python train.py --num_hidden_layers=15 --head_dim=64 --vocab_size=4096 --norm="layernorm" --norm_place="pre" --rope_fraction=1.0 --qk_norm=false --tie_word_embeddings=false --init_std_qkv=0.0249
Each number is 500 + 25 x the weight over its row's rms, rounded and kept within 0 to 999. Layers, rows and columns count from 0. Numbers have three digits each. The size before them is the row's rms in percent of the matrix's.

# v: layer 7 attention value, 64x320, rms 0.0718, rows 44-63, columns 160-239
# o: layer 7 attention output (transposed), 320x320, rms 0.101, rows 44-63,108-127,172-191,236-255,300-319, columns 160-239
# up: layer 7 MLP up, 1920x320, rms 0.141, rows 0-21, columns 160-239
# down: layer 7 MLP down (transposed), 1920x320, rms 0.0946, rows 0-20, columns 160-239
v44 103:489494495452484503461519524503493471518502510553451493489554541542455522533485480493466532534474497525464455494500520546494489490476496552507444504491539507512503489521489519479483508517496496500462464515475482470490508512461502513463511506
o44 107:498485523505538522524483452512515496491470497460536535507477548471532510484486503514531457454571499491536523529505492480497480462513530510509534512481454460477492508518508499486490491494472514529545537471520498509515505532532531518523533455
o108 110:532546509475469478522445510482419490522491517455493505518516499479494477477561482497557511543530513510546514454497508471532502512500513493509453538518476489528477438495518525508507465502482517503453512499473477522512506448457518527449478457
o172 097:528538515536465505465501482532525504478500500508477491470494490492496472493504515492474545525499502498485458476470519494508535471462502508520460507540538553499483470505498493455489522520524521497460486499539516525468508514502456460534476484
o236 107:537505489485463492489570514488509507485524519521461461512532517545532532489461467484451491496436492474475488481486485513488494513493474476489501451530536521483532514473491490513510517516522515501414496552505527468486496508478447453486517532
o300 087:440422484498544511504491533491532479531466485494488475487513484519475496570469516526512534460490539520491515530534512532478446490465473524467538484442498495476497554509513441576523511509530491512552516505473495464494526474522504500539531543
v45 112:506481495486505507540497531490506482530471494517528484497516485509429478498508456501465516504490546499469513502516501488482513506492514503519469524513482462504477498472527512515518491506539513497478461519522533524488514504471500478474523489
o45 102:531510504496526524467550455502484525452508476479496481505483494498559512484454523484574523506493467486503515469447463488496482528544511505479526467470505511522499516528453479518502511480478521501487541461495487486518484547509494485526505518
o109 089:507466528509498507505495553509523497490518503438475534498495491518455519539550535482517497462491503533484489484468489499493520505514458496482499473517486488503524514487503490502493525466482512521544484556456521516502496470506446464511485523
o173 099:482502494476506504498475506533523482485459498513484490521495521525504532528496512517509517482513501533514470523510509481511538484469520490462503516520487493480459530474521510505486482562526548474531552533566473480545490522524501476487477480
o237 106:491525509512510522515456529474496505530500472512495485520493508433488475505564466495442468523522529477475529500545554485520500480478515447558497544511476493507512474507513529485527471534488509528499480504489529502528490475476501499516498459
o301 097:502504507495465505526480490481503471526467510527538514504518525482458494468491485505469599513515500555536446504547555499509512486485485521492488514509506511483497493478525509482525502534519508520450485521512498476473513482476528521497480486
v46 089:512489453511537500490515462503503483473503511527452529480498481527544485503505479528502487481510541495482430489505489513504521547529463466505474469494466477521546514507505444561489507511486510482485525496482529482501501509514516470539530504
o46 095:457479510466483509498505514482512510530511454463562471513508544447442505549492454456543518468481481537502513507509497491485486520526487523484547522492507530518457459511495542477477479473497492535502500514514518509494485456503474512509470510
o110 099:487517505482532520493521505508503535507491534532477508470492454533510527468448486548485480499518531504483509491506498484474484485520492522516474521493471479503489519451509472517509513476527446499520493482454491509498477502519504509507528516
o174 103:499474500534489506481493472487493461457490524538475461470570481513475481504512551505466482510540499462506522531465538505507446464492477498511496475519531529485496520556510507521471466496485473511461494530477487494491486509521522460472540544
o238 093:516496473506501499522468512505520474467512508499506509530437488471557487474518528479494491532495520467477461528474516501574515510503481496505499478478461463455488528545526473493509476524488474508482499473531467481479488539475492473473499521
o302 089:492503463512512488522536520491499481511529494499512462487528513565491535497534525511506523482472485527457480490499479538487511503469471495490469524512474513503539460476505496504510534519514546475545495508483506475474580478521469535513482506
v47 101:497539491427488519500459506480486510486464496497499484478505508505480498480486493510485472498491494501503497516505510497485501483476475515509503500472481467528462508518499459495523508493506513447489536522486484519495479506534493502446494540
o47 096:534490552497519504499534486538524469494538489493493476497539505461519487501552487527493473506481538475480485496496495527525486518532550478513482459517514480432462501498495501518486500499501546538532466502545552509484526486509512509493478441
o111 099:499514482512488498533483496514489519500493550453519509486501487456453498500514500497497514554507491496492482471519514496481514522496476493499481558445516477550513467544498484474520475521499494425492493524507481539528457528494464469487537491
o175 093:498492445503511504469498474491541505481499517496511536503509495510488485445440486484511441502512510498513511481475501466449519464479481509514526508517514531538531474483514529477497485462523500481514521487469486525500466479486511482544543518
o239 100:537537464469477517491499522496480482492505512452489479514493504489501513524515471494477515490515514454557500544533515502472467484456465509511484525517503525484485465519521493466480530497511495479528441487506519517484500478505479481492513509
o303 104:503481497503474496487497494524521503503473476478512491494473564519526510482497501530542490485496471530465546490521491515533538499529494501479542483492516517493492505493480477562511559475487502523506551490484529453479540522537504539513498529
v48 090:483497491486446506528492512510484464524482522501524497492476477487468492523511436504503539539504517507537457510528527481496497496478476488529507503492518454476513500464505497439499475509493503541538527517501479438529488497512495540525498497
o48 102:498479516530567517487509535537484501460515492481479552506515476507551517511498585497523497423502501472435516463486535491515506489498509518518500504491472522488494515511514485542498514531478518491475516483476472499486488501479462471510476587
o112 100:543515464481474478469520503523483474472495514466530500445446526487499476448502465527501479501491497480475521537466518541538474492501505494499475464555489508510494521512493502501509512503474468498478482510463502519501507500438466504528490510
o176 097:468554486474479481528498499508513512534533531543512499496525558533484465510529488497475538515507542520542540508511467498486513512486516503502480559506499468539483517510480470479486500491529537511496487454549509465505496539532521536494521480
o240 106:483509534515497504545463490476447490509517497506443490492545466522510518479532489516479504548513495518507498508495519490517491525501482492545545490514548464485530477474526492509492498481526539528536532538488533487568509501485493481502533457
o304 092:506506532498488500493512476516512518516450522521478492486426494496495521513474450472528501495480483522530461531481461473493499536502468461493504542478510536474491471504524471475497489495511490497483522516562493477498535503528483506499488491
v49 100:487501492547499498467508450519529522531503461540523505516494483502516509459514543484490490557488524469504483481500501471533516462529483462489512491485557492513474493537479495490509501424483484522520498479496523509480511517519507453505493547
o49 114:481492492505515504511498549511471488503526528489487481467498538524486495509475521472543520461527476519498468503488487550492459478497496525481493490522481487506495508485507525487480519551520496499461477544531456478534512472453469555494496527
o113 097:445477507497468460518559492497497554519473495521509477516471530493518497468536462514494523540450521519495512477488510522515516514540480499488467512512519520525493507483520516512517484472476500456552539505447498492478512524510547511483468534
o177 096:479476490455518491522518513452521494517541466524464515518504460482485507519503484553469433527443491503513548540483514480503529496493557482512549502503491472500520507498493463526493481500452509517484556487516526520478511501506475481479513481
o241 102:528513474504467476496541444485493501467474499479499552497530477506477493463484494515515488464518473481510516475509515464479521517501479518513496490473519517511511486534475475471530490452525494471529490485506568511467448495502534480520520456
o305 091:519468491501534535475406525525527448495500504515502468519543471518502483544519475482494510520524555468461509504525497488499461505453479502475526512477506498536493535541538463506550485531499451507511513540450475504549539510491508456496502490
v50 098:511506498442556541540491520520487525493493480506525497511453505459471513490499491523505489565498512502488557478504471473468491534492480516515528534524515491519480506491485533509472505481461478511501504529460489524464527513531496545520510499
o50 102:488494489549482477516537469530478516520507485479486494466549483552506508530563514469462514494491479514509458519470529535508510466461459497465464501498501517522486504474514431458513485536527507528483502513567514467540487494475483490447490460
o114 104:435518528539468452464496472480521466477537507500527528534477506495476485476501453500501556541526515519464526500459493507504524470531509506484508497519512534481525473457523538491488530475499519488517503465478484486471475513447484507512519489
o178 104:538485526488497567536474484539506491480473481505482485533500549487521524517509522506483492451524538444561520427484518516536497506506540487511490466452507471476511474511488546482478502511489535492476511449495479516440483497555480479515480514
o242 098:546519507501535530480462511478511507507482495505495494526484499470524522489479474494478458512521497473500525511503497457531459541506528520538517488513523475479503552544507509516502497479492488525501465483451500493498540477503525470486510532
o306 090:517483452503491491522511524441475516496502513553483540489518492485504484497502506496543466457492537511458529551544443476485489476523483485520494569482480479500505510495480473515513511488533451463517519510478527523488515490498494503524473525
v51 094:494504465527546476466510499478544528521501463493503494513557516510477506491501502512491498443524506463510544498495546526523492492475504474479462519487482497507555499506502546538548499497497499534478455505490491462506549495498496522512481550
o51 107:502460531490459501491473474505468519462471531495496491485488511488462505501485509513518512542459548528468437512514472464543520486522505516514564509485530471531494545525491490485480489484510465518503547484545536499482481502453494499468530521
o115 097:535502468509517540516481498477556488523498453476490478493513516494480501513519488513534467472515494490486507511514496506527493470513500526528479442482500522480503525486483490523516464500540514455521506560523492480459492457556492535507465531
o179 108:527506488487523478487489531485457478529527519551498497482510503448529494488532485498502524487499504454514502497505500503463502530464509457495453489516493489542465505488518512456481531531479478484532472526481519534527517484516445457506530480
o243 097:491490471501494442559485506469506495504533505505474527537532484544513521496514501476470469447492489469519540472490525520463470495497493484547450537503500526492514479460543526510565509516487546490460513515489489518532478495532520493474491489
o307 095:475522550484471474497530512539488524503485504436468480518500507502508481494502495485496489532479477531514512492507475511484506501504496512463531537491503512498540449528473511444457508495476529496487514474486452492513490537502576541503494445
v52 103:509529506502419510478474503521514491446468434496554514499451486479498499510522519491501554517514478525526527507486508498462513498485507466503515514541515553506498522486503529503502514483500504575486456482533498470498478524449498533523451507
o52 122:539454509521526483526516531486506517530508536483463465503552495503485495513509465526516464513458516433466477487495479517500497504515505534496500506467491461524488468519525523510505447514474474453524536547479498550513506471541527480451548474
o116 108:560506460505487487474498466494484480501498494523511498497475548525498476514506504478499470485504463530518539490501507481527446533485505478488488469533507511453485540447490457507494562505509485540459476450474527437499525508486505501515500512
o180 098:543453505514501547462533455516503504452490493488480497468495505455503512507456509540501533503534544473516475512481544484511525484520460500528501490456542554493500495464485527511450488460550523455506498507504528484458486490560476487505545515
o244 098:452541568492513528494464462501518521488457501527523505516458519491504499481534572473490558468541512544519466490500532505499520480495504508484510510495527496475516506524465518513488520524464530540497491471517504489543493522442508496544443504
o308 089:445524468488502466519492505527489483531475500508517539518482480519519533459482505495502490515515438560487515514530483534460533486531448500458510541506442488539523494550525447481492514495519491487541505491496478538512493542473491497504504512
v53 097:495514464469474484504487539512470505485476501499474490529467465497462487475503469491491492491474506502509522500514441474454509492497485472493488501496498575528522508547517510500507501502453501487487529480484517563470498517571524504495467479
o53 096:495526514507498511488500510482501532478471495520516517478540519516508486512531524514512523475534504479473472482512525547505528498531449551511513504497525462481508446480505536495484482517481510513494462490516468466531482493465496491516496482
o117 090:478500486495477437506502497497533509553465485517489496489472508475498546510481449521509510529497529502480507516507503503567526497497510503481482550514517504505488515533523479428474490486537495486479528504502522508518490543486528479510467497
o181 104:530500510467516541525448490526466458499539531543453482557449527538505503512478543503486489496517540540495492524501513495492462534507533467484516493529517443508469527537479429530477527480492512488491482524431516493513525518472497485504490501
o245 107:482483500502468505508462474465459508494530527476509519536514501496497470508479476463492520524451519468520506520522503496499516437482527500503545537480493545511479519506534517511479502468458494490493490464482452511513484530489561564462528516
o309 086:460530481527509467503504584485507522518479464506484487531503474517477512528540476507489530506505528546505550486508485477485503507505486529469547494519484517477505521455487509523510518476553506512538515493520492481483505431533452518505507505
v54 104:487466516543517521487527517544502492498483521496476495487470559517541508502504474475507479487478546518493524509502537524481488514522523448490523495521529493457473519488510468529527521503533491533535503493519524420498508543461495468533494543
o54 106:480522482480533465454486528443495515588476517499526502485526441492508483488510496508485526499510470477515478517481496504529516509478483543500497516466487495514522519501499496490497459497497482514514492464490451559484481423539524519525488476
o118 108:480510541486508501505506493527524523439495471524498481477464491461495527504518524512560506465505506544478488468474519513496490490508482494510518508530517474509521517509520470495508514531501535462477502532519524469549524537493452488509516502
o182 097:506533511469480488479494492542507493467534481527480478493491502532504494513501497518469488482516488515498470514508487504533489490463520484501502483507497496509463511549509532514486485522488526511496504536504516504439465551485482489509486531
o246 108:534440475508499509471551513541500447470521483507516478457495525513466508495474504501504484485464507499500504486495505489450500529463506467470485499485482527467471497484491471479517539515536489525498546546530521469500517521516531492502499492
o310 076:478466504518478515555480537477447507548519537472491535499496520517516457458516463454518493548480515473522513510472451501515521496504529509513530483505465474496491494462510522505495471459512489467492526478446510538513524490497478473483481504
v55 105:507479481502482487504555503494477496500544451431497495497463482535532491470480489520478496473498534481479509498489520461480495523513516503494486498526468536515524510497508512484506537493462487497470461508505527451499545484471499535468497489
o55 125:540524501480541517512460507497516517487486547568497521485510503468458506525513512498520507530511537490553511531479469529517526483463475484524491488483499487488492507478492463487509480484521515499545520504496499506498497492545501472513504491
o119 098:482482522505449462482512484507506498501517427508527449510490550472491513486463523501490474493495431547483542510505477507445490523482511509463560495534509475481517507518461488528484487520491517496452493496511513504529513473499553506519477495
o183 096:497468523469547523445547494547519480495466498516507504505509490543556528507491532481503502478439512519466449502516548475498530496542502520507497477503452508519534511512509490529539513542462501491496480530540486488491531494504470487487502518
o247 107:519473516510479515489488491475460500544507489471487511485513483489537467500467515495467502509497510450482486531483512507514442526523572522496516515510469506528495511525484510558477522484476503520492487491462496510516520491476531500506485491
o311 084:481526497549503500512521522496453512481502528457466510485498488494475476480553528504483534488557492504546478467503512506535465500545461521474446524492512524503489518479525554488496490499526524530472484496480482511514489459488489532490498521
v56 107:483522502517492539483483467570455476527523528484521519481530505472484484477495487505512492516497529487503504494509537526518512502517548550504511512490471475488483495511520529557484478506507495528507477474502451435541468530468509518470499566
o56 097:500529441503515481510562540491526504495484516500505488544507487516471505493500517492466542495524533515476450488526467518490510536512467474500468471525520503487521491478460519459517497516495548488534520541510527527465516468519460494528504483
o120 102:508470573520488526523479457459477478459523515448457536486518520493474539514503459512491478501507495520512526491484542496504491468521522511522499505509495454530510532485489477503490506466528547519470489498503526493502466496478497486496507490
o184 094:539481549481501529498497475504507497522497497500532498484519505484542507539572515527553523507529518442524497519447478453470439523483559482524507499485484472450475518485490530525484544517497472513471491459479519482523548509518491496461552467
o248 113:525514525491449497584469451519492486489505498476503529495495501528530476512449500490481475503506474506515556497496534493498514483504534466485526491476510492461500504497483499491482526526497496499462498488520475462483484533505492494502511477
o312 079:472469500515531518479508509536500510486507463455448439486503523513521470512520539485474441488474498481483504503515508497512521513520460470501477526494499541491507473509519477509537467521494484543537544498515503500548545488524551491514514504
v57 094:509468487462549535495500453455538482503464482469510501483546514479485499530484462514509533489479539528487507502520496475510488518489491519509501543527490484492519506458481487445477523511513503519511472505469529443518517485479509504552507508
o57 102:485523477503431509511497495512481484474540543522479545531474478503521473454518510511516479517535446512504491533501503504503539473511471516505519479484491494535482476482514489503484506512486474433501492524524473531471494497515529512472490504
o121 099:477485500498542496490530526473491486480478461461519463523510523494487517522507497518518529535535535502450507473528500507501488476477482477498481495523501481452466510503474481500487496503543482522511496497491505462504515462441492485521482486
o185 098:505489509523502481535474549493526511494468476482534514471474506487506499518556526486499499438534521496493547534506507533466492472521506530507517486508487471483515538500505534488520520480485560558511464456480510490474498538525481535458481524
o249 100:514480490466513491496486479508543470513483483545503486492517551462471484534475537513512524497504553482502496492454496463529468516511483477484483489482498486448455473513447513503496502499490484499490503477485522507500526504540488456512479500
o313 090:531497523505485502502521478532471525517536493514494456477557480509513496522548504526466527528457491461503489455479532494509484500495519485516481487494503543515499501482532518510511499522509537520489488525495503455522476508527501499524546489
v58 090:486464520553493499531499510571506505517446555506492496508489450481512512483486482479489511491522484499538512505504480513554521481502443480498491507547496514489505498491530475518548530507523514519503523481469519462519511540553482542503480501
o58 120:463543453485521447460544504463498494459562422502502498514466505500499514457505535535516512535489534479486486442484497508454454516457507515487515497510472466513488517522473528517495488497491491464481475543554485515483496449472505470519515520
o122 096:487485489508455534523491500509491515505459481516524517487490492504513487515469512466487482514494444491470466477523513495533524442534532528497478499473455498494515551507506465512492489517515501508488497505507498476492524534547491535481493507
o186 108:474469529501511503486504504514483520542460520495500551500505505468507512530476465512510525500504468522511486504505532488507510520514519487521476500530492529519524534493514487476512522501522459498492482523474485474520476528512474557512477490
o250 091:491485556540523504554495518528496504503462525495453489485528539498470491503473502514497518440486454544478464565498515530531483502511465524488469522508525500461462471487532500505498509518549502529486500472482539483541549507512470502517513504
o314 085:499518482464489532492487532491507469542491537489534498525466461517500509484513465482529495478471534494518552530499465460467496504513510458552521525501517503534510455502495496469497515498452530513516526514512486547504497523440508472484506482
v59 090:503497519481484495503479537477538544522484502543476494510487500520497535480475520505454520521492537539484459503511546436531514580523524508503513476533490461479478511489502489499511500449539491517519473505548519504508499480489488485488480525
o59 099:490492463504517523469529459513506500489552493433500464478491499493484503491476490541564474502503466471482503524485482543518481476510498493493525512512495520482516511516527442511500525543455484442480519539478483520515483555538500542501499457
o123 097:481541520513515466498517536493484492475516495590503523479529494487532510452517541455532537490483546533481485478516478478533489501487468515489488508464477504515485530460504519465520509524520497481483507495532539481467506512495465484518448499
o187 094:504491547509492480509516504487528527500426489523518485563487561512503456506489444494493482482511500517533534516501503510491493526454520462480497489529499484481462458493480553517518472501544528537472510489508513510499513482493519505486529496
o251 095:507478449496526488513452538492481505501469492527479525518520483504516497503460537507444506456497493521516493535506509487510518518469515497509516484446514463499504510535500458512513451510473460517573498517504540521516529454497498496518500513
o315 098:482490519495509500471475461495530509540498487501500469480454516496453506511431494521462495528448484518526465449480472487442491488506481510488490514510529491483531483523492510516467518441504533511525475453477491499476483475474529483546504500
v60 115:504517535511523525492509485532516509486494550527491497491534544466495468503491508492502515461494467453473497506495589534509503445485543535496478497484509479481461481509546562500462474539530476514495484513520508535525475504560499481482484483
o60 112:510511477466468468523461521499467515491538486499504521496488467536529523487554524535500484515536513496504515508534481491486478557518461494482514532555481482509494501484466423512518502487468554521464510461466481487491510494440500485494470533
o124 121:523515490487556495494492488491503493521499531517500488512530533534458493515460493471478510496506489507505488500479483482493513488442535507538456501451469521512462455503530541472452489487495476475516477528509513523502517496566496472502502487
o188 107:525532567513498531489496443501484517534524505448525480513502517486534523532554449471533507497468549496489492483498492506472502500524514498510489501505542521499505465498477545457498539509527497486498510539530500505501442510476498515489516464
o252 100:516489499521457526517545482530547515488472515486494487517510517513508489529441487482503518455510510453478462493484500535516515421504513511488497475443533539506527524548502562464511502529510472479541527543509530484461476516533515536485510504
o316 085:505495525500527486494534482492494476481478544524487507480508471471511477458513494489485477542516488469523480529462526495524465523483471487454550505519519514460517484501513483508530496507506470538502522442485443493491504497486485525504489496
v61 092:490511471473536504495497493472483499491502483469483491514472476462503489491498529509515489493483533504465503512517489528527505536510551495505533462492482473478522518562503421570510492507519507485498465517475513523494567473552498510441505468
o61 101:490504489511455511511508495516510549511470516526528505500522508512516517481484482481502505477489482511487470501525492454484497476521478495530490525513474486540493495479534522433552514486522502472490466478552513521482442523438474486560511511
o125 107:515492485522471478500481471510513485535510500474524476458528493487494482480488516475504546506535438463538490498466500520504530498505481553485523447488523503492479505516488512559482462509472534434469547500485478500524524516529544567469476515
o189 092:546489541460513515559462534485472482513515510478500470491509543473507478557513505524494492543496518479498501515488505517514474494495512500501513533495512464536508478518479499499478500513512464554543500494443542502474531517516510477457503508
o253 093:485478499482549547537473568484437470477532497448460486506465486462512491479543496529508497509477500502443506551477522499485493488472551483518487450475480504479512531500497458547484502487485470509527518543474536495521535484546495515449509533
o317 084:496511526486505528432522488487496528531505481497494538548468499472522518512477509506510461492479509511528504480504507489498531500498518437506494489484498530467492487482451514493507494508480528485555503477514463497471519496494484447538494506
v62 100:501483530524463506537501505495520484529490431476531491512509509499507454508516501497510479509506453560498544518497513477485523474489504512501506499503478488499481505504513481458507504465516507542501479539508535580437537492498499527510507446
o62 118:476511466499510519490507525462501484493544536511456487514508514522499522508503553477487491520491503469500518491456485518535501509477500494525479504483497492489530476471480515524470460531463498464443545507506479482499505481531499482476502534
o126 093:497494517472505495484517459522513519489467529506530525521492472500493508471541505497526516473526492528484476490538490518496465549518483517507492487513497522472473498502482455474488512484501507549516483440479542481475469493478497531561458495
o190 118:520519522496495494521482498505482526512460488529522524497523498458557488516505461521499485473526477445528494508555502486471523494518544488489519496483519510513491456521496536507558528533524513497523467486508477505532502554482549493516516448
o254 095:536488517486521499509507504499513467551508455499533506469489496501475440487526454507515484501466485516486505493513519451531517471470494521470485513521476480513462521519513540507552532475495470525509479510504526534501520539481519474491489486
o318 087:475499466516525503469475515485511529512488511495501439498516547501460517551518488519452509526478511474479550500482501506493469462476517523511512472496525487518545498501509516519495481476506470466526506464462483507509497445525526521458519512
v63 104:505513531496531491484514480489518530485560480470470486502433499512502481446494486502509455474513490486524519470499491493509514558498466435521503481465461515513506491490486492515523525486534481491475507506497486506514501493527510491532491533
o63 110:495482472467482468543496516525457488530491496564516490502518535522506535526503512511514536501498521504509525507522469514488497495501521522475527471487499490472537520495526531498494494525476500496513418504474516468470544474473498542510500484
o127 108:513505506546490494493526492515498515451507492440485548544468488527514495453474515503495506446539496563442469487482546473507492528522479482500491444521508495472488520473497491495513543498531484474482531504521509496504519541489512410478482518
o191 099:531521467476507504497498502514529509475488526505501497514501484496494529530600508486522457519440499474450515501498490522507539520506519487533514542510534505518465511526495470469544529471478484496504557484527481501494468512475445480513494497
o255 104:521491514494492512469519454471482517507501489457453476487497503495491478452497477464501465524516495472541488488483469485521486515476530472518503507472504480489534484486527507519501462496478515487476544511484488515507517476524541538460532520
o319 099:526537499507527485512492488492548515530526507507522513514489492453507447518499525562525475486524467494512524514492509484520517463510491487507446525535492519515490467516502496488477504458516517490529490495538516519514447482525490558508476485
up0 106:516511472504487479512499513517515520495493528511521498503514524523509526456461459484519519502490494481535499485493552495481496448510528512522542519489476510470483503477514494485466497494481459491527508542480500506501478487493517506485500523
down0 107:495498512507480478482484519514491535468519495513479494491475486505519503491514489516520452498493575512519522497530482529531467508555509520446523535470486544540528478484492470489463523452457435505482519458482504506509515487523502483476511500
up1 105:498478486531516511509503515502482481484517452454506510517491524471500496501485473490542502523537532482501520442530546507502501469524516500529489506480525456479518503476479514513479496514485530514500545515459509478508526501541488507486496464
down1 116:515512531462577456538525481530476529497508457471495517503505539459491536490472521539512477511503458495533494479527486469498484523470502470452529473493476486490529515513490532475465474466506519462506527536482488481497507507504484516486478490
up2 102:538499455474506482531475508529513489502492515521476509459494499504475464482515537515491518533502513478541493487509523485512507477441495572553480514503503492480515486526516504515524520527522525482506464529477522450505523521500500497505523494
down2 095:502465496495512496499482553511548505510524475504485472519472509500509482493502523484521527495436487512510527477455486519544467483426498533507546492449493480549517500525454543481494507508518495516459474513469484469465491515491521499468506466
up3 100:573519451498468497511437470504520529443509477461521476499514513494517516482493496506479485505496530540493451515525489480558515490486484514511484528529497544517496521515487477508505477619482476488526512514538487520481514507485519485494501515
down3 101:491466502480455480532484513506491532468496471511484457557506486472492505513476483489513493520522496522558447563469521522512522476478501525470470469469492468510501505496516497500482474487503519504496526513507469504517522568487530492433474469
up4 101:532505511483528482501507553511471489475480488432553441497554517467475482480497494476489491535492485525486475502477477475466475488503470436535535498517497491496498469502521460479515485536551512449553495493486499480487509505508467514491527536
down4 101:468508520440503479498531503501490487506504511487492478487494517460507490522509503444473478510534440485524535492493513533511502510512506522450542498555508493519507489481481510504492491510513507478512464475534469496531495469509507516496502496
up5 110:534487491517519536491512515518484502470518491530543460486496477531465503469538546494510535492487531476478487507500507495506514525492509520464486546498501499508520500525481492522479487464528433538517502471494501461465554499476459496527473485
down5 118:519535504503532452518440479494480537572458502496521493544532483525545465448517501504543530505457501505504521479497510502510518459500471531522546535480488474481504514498503527498490497504472455486487530485464526481469472498533516489501549505
up6 099:521544499548501487450527508502501481483461474502496529511531500479524491496505476509471483505489499476503506508500494558526495460512530541513499480458535505531474515503445517493492484492541507470544460508513474482584508501494507525503509492
down6 094:506502472490491470475486522547488508487485516512471506545488456487492505497501519510476507492505489528506481523520483494501506530527486438479515512461497516510483531521515511512533483516555491498498483522487463476483482517549511525490506511
up7 094:488493487530499521488514504494486511485489551492523470516549525527516500513559510469487455567490459529506501513561493536517514498519493498497471532533529498554461511524516501518510499507489546496485553495476511497509536537557473477482478477
down7 096:459493470534534518522484510481506480517490524509519495488509514490530553490496473478498553511485491503536477454489510514525493501504482491455513502481482465534496498467526478539555480516480500485516466533487521493472468496483514484470505516
up8 103:440510503497484509489471498478514529512463472584495516481442485532481537489513497518503512497471490511490511473506536533498479482512480522535531487513526482498482510510443475522498488563503515495486506511486501523487510552485456504517480512
down8 099:486467525495509507484491469505504524546545450479493483479484569478508515502549511495525493503551495491517471486505528480486508529463515501512479502507526523470546489456513496526520506468503474494488511505503472469462518479510498531506487526
up9 100:490518515499486503449481481469532516472512508496536468565489537476526521532453493498512477495497515487466520500525515502497495475523463509505492486493535529509499529474500514527503470543510523561465508538499501514503508464493457513474499538
down9 094:482479496464504469457521500559474498497483524489489512445488473499521481503473503489458531502485469490507497515435542491498531500525518465505493489498478454469476520488491495507520532480498458486537509522491499506554504513487511558525540503
up10 106:523494490525495489512515485544511534452502524524512503503492508526496486516496507478505483494505534502523499469520506542474477509467548494486491511502457499497524506529473504475567490499489496500504456524475435483535524487466476486523511494
down10 113:556535507512508489504490479496493534470514500469447488472521521487522504518494490510489481528488527477492534514501525530480525453456526522509490501479434443515485521503530500469492465533498469503499503533502520461540504493505461516526483515
up11 109:502481458513457487454510496523474447471527509548486465523509523496485506482482479503463489443533462500463512496499509513487510490494492513491434488508489485481480511483484503479445498464512504453484472483539522516461490473542496472500534470
down11 108:494477514471486501462504524477482468516442498481511487522510502477551465466426494511501469529480460461538510512521517496522520525473512526511507496518503536490471491518446531470478505559528482467503532490502493498483499462488470484486491487
up12 101:483492450479491487498562507498538486475470487496440514501526520514506488448462521537487507503521503506505516495508524487506490491529493538464508514495519456492485529461526486510484504535476526536561485518495522534475517517529492487534521498
down12 091:523568483523544477528467530552481489521498492505536470522500506508474492501515495488484455478481490473514509491490512514499518494477495500480464515492462495482522504519482505587494520527524468517495497549493470494500488512474547451487515489
up13 103:540508550525475496468500471477484498475490477504503479485542506496494509523513486504464512510479537499491554506514547498509507489524518526537509528456529470517517470454543492497486539548480475500498537482522513524520496437469495478484458490
down13 099:529483499530523507544505473486527462522499522477495520479522481519468502462492487559517560491557541448479505490482476497462525487467491464569522568480483499503537503455501546530544485535499478471483480487513530477528491474518522527493484522
up14 104:501537495471497506470510476497511488492534526466520476525495475519514504530470529528507494493518503484539496458498489529464474526507545506507463508466503492486501516512532485510500470486506516520513523530494485551522476478496481464523495547
down14 104:477459460529509491448495492488560502522523512488500529522494504497569485459463477501466516493461500502497532481529532473472479502515493492474489517483525506523456538531507481521535525503498496548514477514481501472514517461484486483478524524
up15 100:484540520507515531504476469512451476463526475453527508493493497456531504546506476511445540485516497491494492502478479443509503501496485502516483477502512481485505512489446535505512525502529551495507537498522543477487490529463507469522517484
down15 091:517465488487454468517536533535516443540535536467474498453483492505509491484437519511504488483506505539520522496504511502531490500509477517518505506497494497507464466502539507514491494490473451489526541529484503545500502462531507535471481535
up16 100:510497486488496522477524534487482476529498493500542447480501526485502522481513522530481508436510496525472506481521515481492490531493523476511500519509434437470504471472488506474517492497519509542492509513518478530518553439507492520511481512
down16 101:528493459516504463521484520500502487508499509461564503437490501485484515523435452492514557488537497500535468505542446485480469511492528490462529481538485524497546499479467467505472471464504502534522534522495457491504534472458484479522494507
up17 097:484452534510545463530503477495507512482515498481506447496540530477509509497513493492470487501546477479540477511494465476538495523505501518529501508469552502487493472512480507504543472492528475515510470507447519482486464508539505510496456526
down17 099:483465553507495501497487445458461494514527468525549505432487494495505462505513514555515463514473470483475497489521485516484490463492524513515498498548476497525509488470445490501517507466476522546520519531465488471548485511521520506504459484
up18 107:510526486477506482484486485554455528484495491518478530509518520508517524530441521464498526549500494470472524509508504486455467500499497501458491508477489510464511484484512485495550523448450509511455501495507477511461506490513493536489499457
down18 106:502517505511428522532468493505476491525500529483435464503538502446516511507480503478512524543493502507470502440489544481491537544500513511485509521455484477476491518499507464490504479496465489489512482514462510485499528549516492516523478479
up19 097:501515525492500432474475500474524497460499476517507505520461517498504509545479493499496509513513523536491483515509514530530486520490486555518473506479490482527466513505499495500506457483543491510533506498492513509508485519455489514494473513
down19 097:455476475444492497454508525497509509524473460474489491527469482516493481504479508489545521492504480481537496517484496494473443501489510534532504478478510459478475490503552507503473531524487484484526471532496482466561455480497533489455495527
up20 101:512498442473493517451488465550505502510524482489535544480500503492506524478444514510479502515543470539474504500529513506527514514496512469496447493541501497499457510478474506545550500513466443495511497531487504486520434506535470514494513462
down20 098:448497506525499462510514536510489465530443536497505508505487473497549515544514555486511520501521483521517470530469532543494486463495496512527534533476482534493503539527489541521452539468535522492514514490513508516439524469501478519470523481
up21 099:512533517479458442448507463513488464492523484482534497499479510486519509483510491492484505499501490513470508510500513529484473529492476466472487477482491491487499527524477513507527503464516538492541455508509506526465519518477504492510488495